{"n_layer": 11, "d_model": 384, "n_head": 6, "n_kv_head": 6, "head_dim": 64, "d_mlp": 1024, "vocab_size": 7719, "activation": "geglu", "norm": "rmsnorm", "norm_place": "pre", "norm_eps": 1e-05, "positions": "rope", "rope_base": 10000.0, "rope_fraction": 1.0, "qk_norm": false, "attn_scale": 0.125, "bias": "none", "tie_embeddings": false, "parallel_block": false, "init": "normal", "init_std_qkv": 0.0318, "init_std_o": 0.0395, "init_std_up": 0.0455, "init_std_down": 0.0455, "optimizer": "muon_variant", "lr": 0.0101, "beta1": 0.95, "weight_decay": 0.0, "lr_head": 0.00768, "grad_clip": 1.0, "warmup_steps": 200, "schedule": "wsd", "decay_fraction": 1.0, "decay_shape": "linear", "final_lr_fraction": 0.1, "batch_tokens": 131072, "seq_len": 1024, "doc_mask": false, "train_tokens": 541700000, "steps": 4133, "dataset": "wikipedia_en"}
Each number is 128 + 32 x the weight over its row's rms, rounded and kept within 0 to 255. Layers, rows and columns count from 0. Numbers have three digits each. The size before them is the row's rms in percent of the matrix's.

# layer 5 MLP gate, 1024x384, rms 0.0448, rows 679-700, columns 0-127
090:144095132181111134097132142133128117132167146128192140106074120112163139120125147171113146092104187053132103145156114131167100143120121133074137045114149147114182167154144175081154158146136122173133123159102076104111076117161096054131125103144111180164140086113097141079106129123195089185092097089108129191148134161093114137123117134194116140116125086153133117179171137136107119142121
097:111134103172142088130144128107133139109085114099156173144158133141070115109134135090119190113110124136159129166072151112122203150168174157120104216086131188081126083112132181169136083162151116146146128152163177130126127144090139096111182107095116119129084064130065146145105125074121129118139147158135149136106107111161145113131156102074069115149118137144102139125083143163129111119164
102:132074156143170147110045105131126071130120104122125177153087138154101210121115094138140144086145105109103205130097087104111166100184167121155138131210117154107132083048084149134100139178133164141143157056169162142135152168127088127121124130085125132173143102120086142169158151093170111096181155129142186132165182142111148134135145182127072098062188140067142144103144168145105113172159
099:135111098109100070112126128109143090137092132157128076126134173080164166140133116088148136145116166076115131062124120134134132150093155113161113199155130124120123100123161195123141097150105143103154152160161158100099086117147211145110147100098157158190151088111127154140087099135143177154140144095166089146162090156098175112107153119148196173190052116148095153155150134184134162161154
097:073156171163121143104148096117156173134076145173132160187145119129091132138102073117113167076168157202150142114072068118165172137150118163100132122180106103085201108109164190138194128104060188155110086123102125061092153120155137119106069191133115162101099106109157114114154157118128133190155149133158101142119128144124083104148154120113077130136129037150080100110132113194113144147136
105:068106119118111139168099107142025110108085125091136185107128141083102155152112103146115151071127161167146121160116116156154097170147119149148124108146101141144105117145168122121073154165119084173126115113138147141110147115225130154109103149120050135134173129084158134140102080125128162156155124104081138143140175060067108086107135090127162145097186158103137086098138096133173156124180
104:159139151050098182124138128188123191148130138092188090169093097079096119101104176082137085129137073168131132100101150098101120120156105103182121178109091098178126198105140136123160065156145135085133103126171094161127103157178126106155109150150112159110148118110115161144099145124099136136128108091102137146151117124157120138173143093140140184051101149181121080156151107115113127122094
104:103047109107112146063103125139197129118147171076108135104143099123112154145093157154091110136159148112110086109170154129118084117142155063112140079113114114120062095092107172110089107118085103099129148056092103066131140119144092138132145131129144134076157126125103129146121172095145097162106110129090125132175070143121129118132135092097117125163124137082067207112146179109063159169065
102:101171082139191123115070106046115095157160131120151146157104182171130095142153096157121115129189068108154169121152103120124123088104118177160093108114149127162122153116185121136153133128123184071142143149139157140079122212098118140102112160180133079137146120089227166155130175087099185135188072090066186122115156125173143111091195174128115108112057122127141045143123120136157078136111
099:142156138097172157160055154178144114121051145109130023148118161123154145104108120142129189072157198141101142120156118120061114159154124110094165168145119108153103109168102110138119105116072161183141120112182097127108165096186122175103115128130084144136145117155174096141139121096172068101108094125148143021176153165089121105190135131129150170145141145162134118124130171139129182145110
101:123105148142104154125134125113172103143157117131153057086157154117106120113093160128116092157146163075152077119154129064128132187104124180183132116075085136151134172155063162198111133114084172112117093112103145113085133193123175126139127145129176131041158176189087092156082180085113112149132146080136122113121135112078147162145147110112145113094136155116132140125146128119132182112171
109:159172124088160163131133128105137127094156193110152140132174126147130135142197095094112113127185102103098174096105169171150096192117164176125166121130106087066113064194112151184124103192102132153154138136165109118143126168107150120119124117103109167118148128106051127049141135171126097172084152090151137086075153154101125092074114146105124117114233123174082105164139145131124121188100
096:108109095095074126110095114072085101123133091209126087168156116151181109110105155100127151169126158117180140151079098134140166118119172097148138128120126174126165150152120162072152135149158117115096136093130112140063125150126151124134145164128130182176137100100128070067098144059124140150145132130178134133137136090125121079126039129125134140118075039180077112103106091122148173085167
100:136130122158105110091146130182134061148076143121162146121084138135132124198120141162170076086124082136144101149089126141091162127127077091115105117140056161150089142096148119144138079101129175129144201160171136171125075098133194084115102114117122171138120159119159119159076140164117113123149167119156109075146165157144128085106059154191184120144060143179142149142162140144169147107145
102:164076125115144118147159081191111089118208134124163146100141116079096156121146146099109086159111108118100166103096116125139136128087107143170141116125164114143145135088151139168097123119118068139099139127055199141122135131126155123140086084220170142136162151170106147149110167045115139133094089177102124155149116118049150127137132128112112150136084118159105186079125122120095162135070
097:088146101139120155167122076127078103153106171131136132116152067127154153061080179154134149176067162183081097168144158108140110134110195109136095067114124139126102173155134127141140163081113110102107111142131157143169082156113113166101124125203125149121139122151132105205113179119129130136134099165123106161105114106130128129140156112154154107132103158095084158178112145081126130083186
106:182079180100116158181131202099120143124099128206180164068130132115183067102102133155133178071136146174118112148070107114145161142178068131085151142166091100063064124121160157118126120101096118131096168095124132089103128145122110126113094138079187144148125101125151150096133087124084142119058137105135096117127141130111154145130136091090125149210095158206115107117149135108063132079104
098:093095132170180167175133085174129139139165142126133076143167088120075077110088128101131112135173150168190164101115192087132128152176124121083115131144130114124154158091127134111133160159146116108118128122149105144172096164143119139125108118070115142135159131151147075097134112131167066128138129136133219158138164131146175144110185143138153135051079156090123146113104058167117096099042
101:165121141148170133178072045098101128146194105055176128086138136087100119150118197127095129108106123190153164129128153144163150125139137124156135132134134108178111137114096172082145156108071101128102124156110172079183166094146146130152160121093109131137133107075116083122177151144098136155153153146129174124122148183130166124165172191155133099137107121181164153111117085147072108106095
102:093125123136100068139117123139162185128203171055053086095156172176123057104146124107141138172120093162121057143178147108159087112107134174175149109162130091102098134124140069087194165112104150119109116176150116150131140148115098186101114126142100129095126112115093123165110101117071173094107150122214142195132168146105156125116130103099123114111119132048101097078119117153099163162124
098:119095125097108034191100130122113151098145124133126109185130111129076098122132102135181069133090115149119100116154135153091155113150153115125064142130122102173132103152182061052099131133125117125156151119096131168141105190110149131107109052146112133122177130142094090174049151138171142162141101099118192153135150139183105094136147161103118116165122121076077069157159168116107116192069
100:127164132142114126158135082116153087094123080129105133146131162142142160151082152125142181168155079125136097151158073120113080119148161132168213121177118126114149161095150137111160092170197101037087125060128099104087100103084065181192172156082134127126125141160197166112137167083140103112148152100123134154094151126129153140057100145106164149104110180111114154114060122141080142108139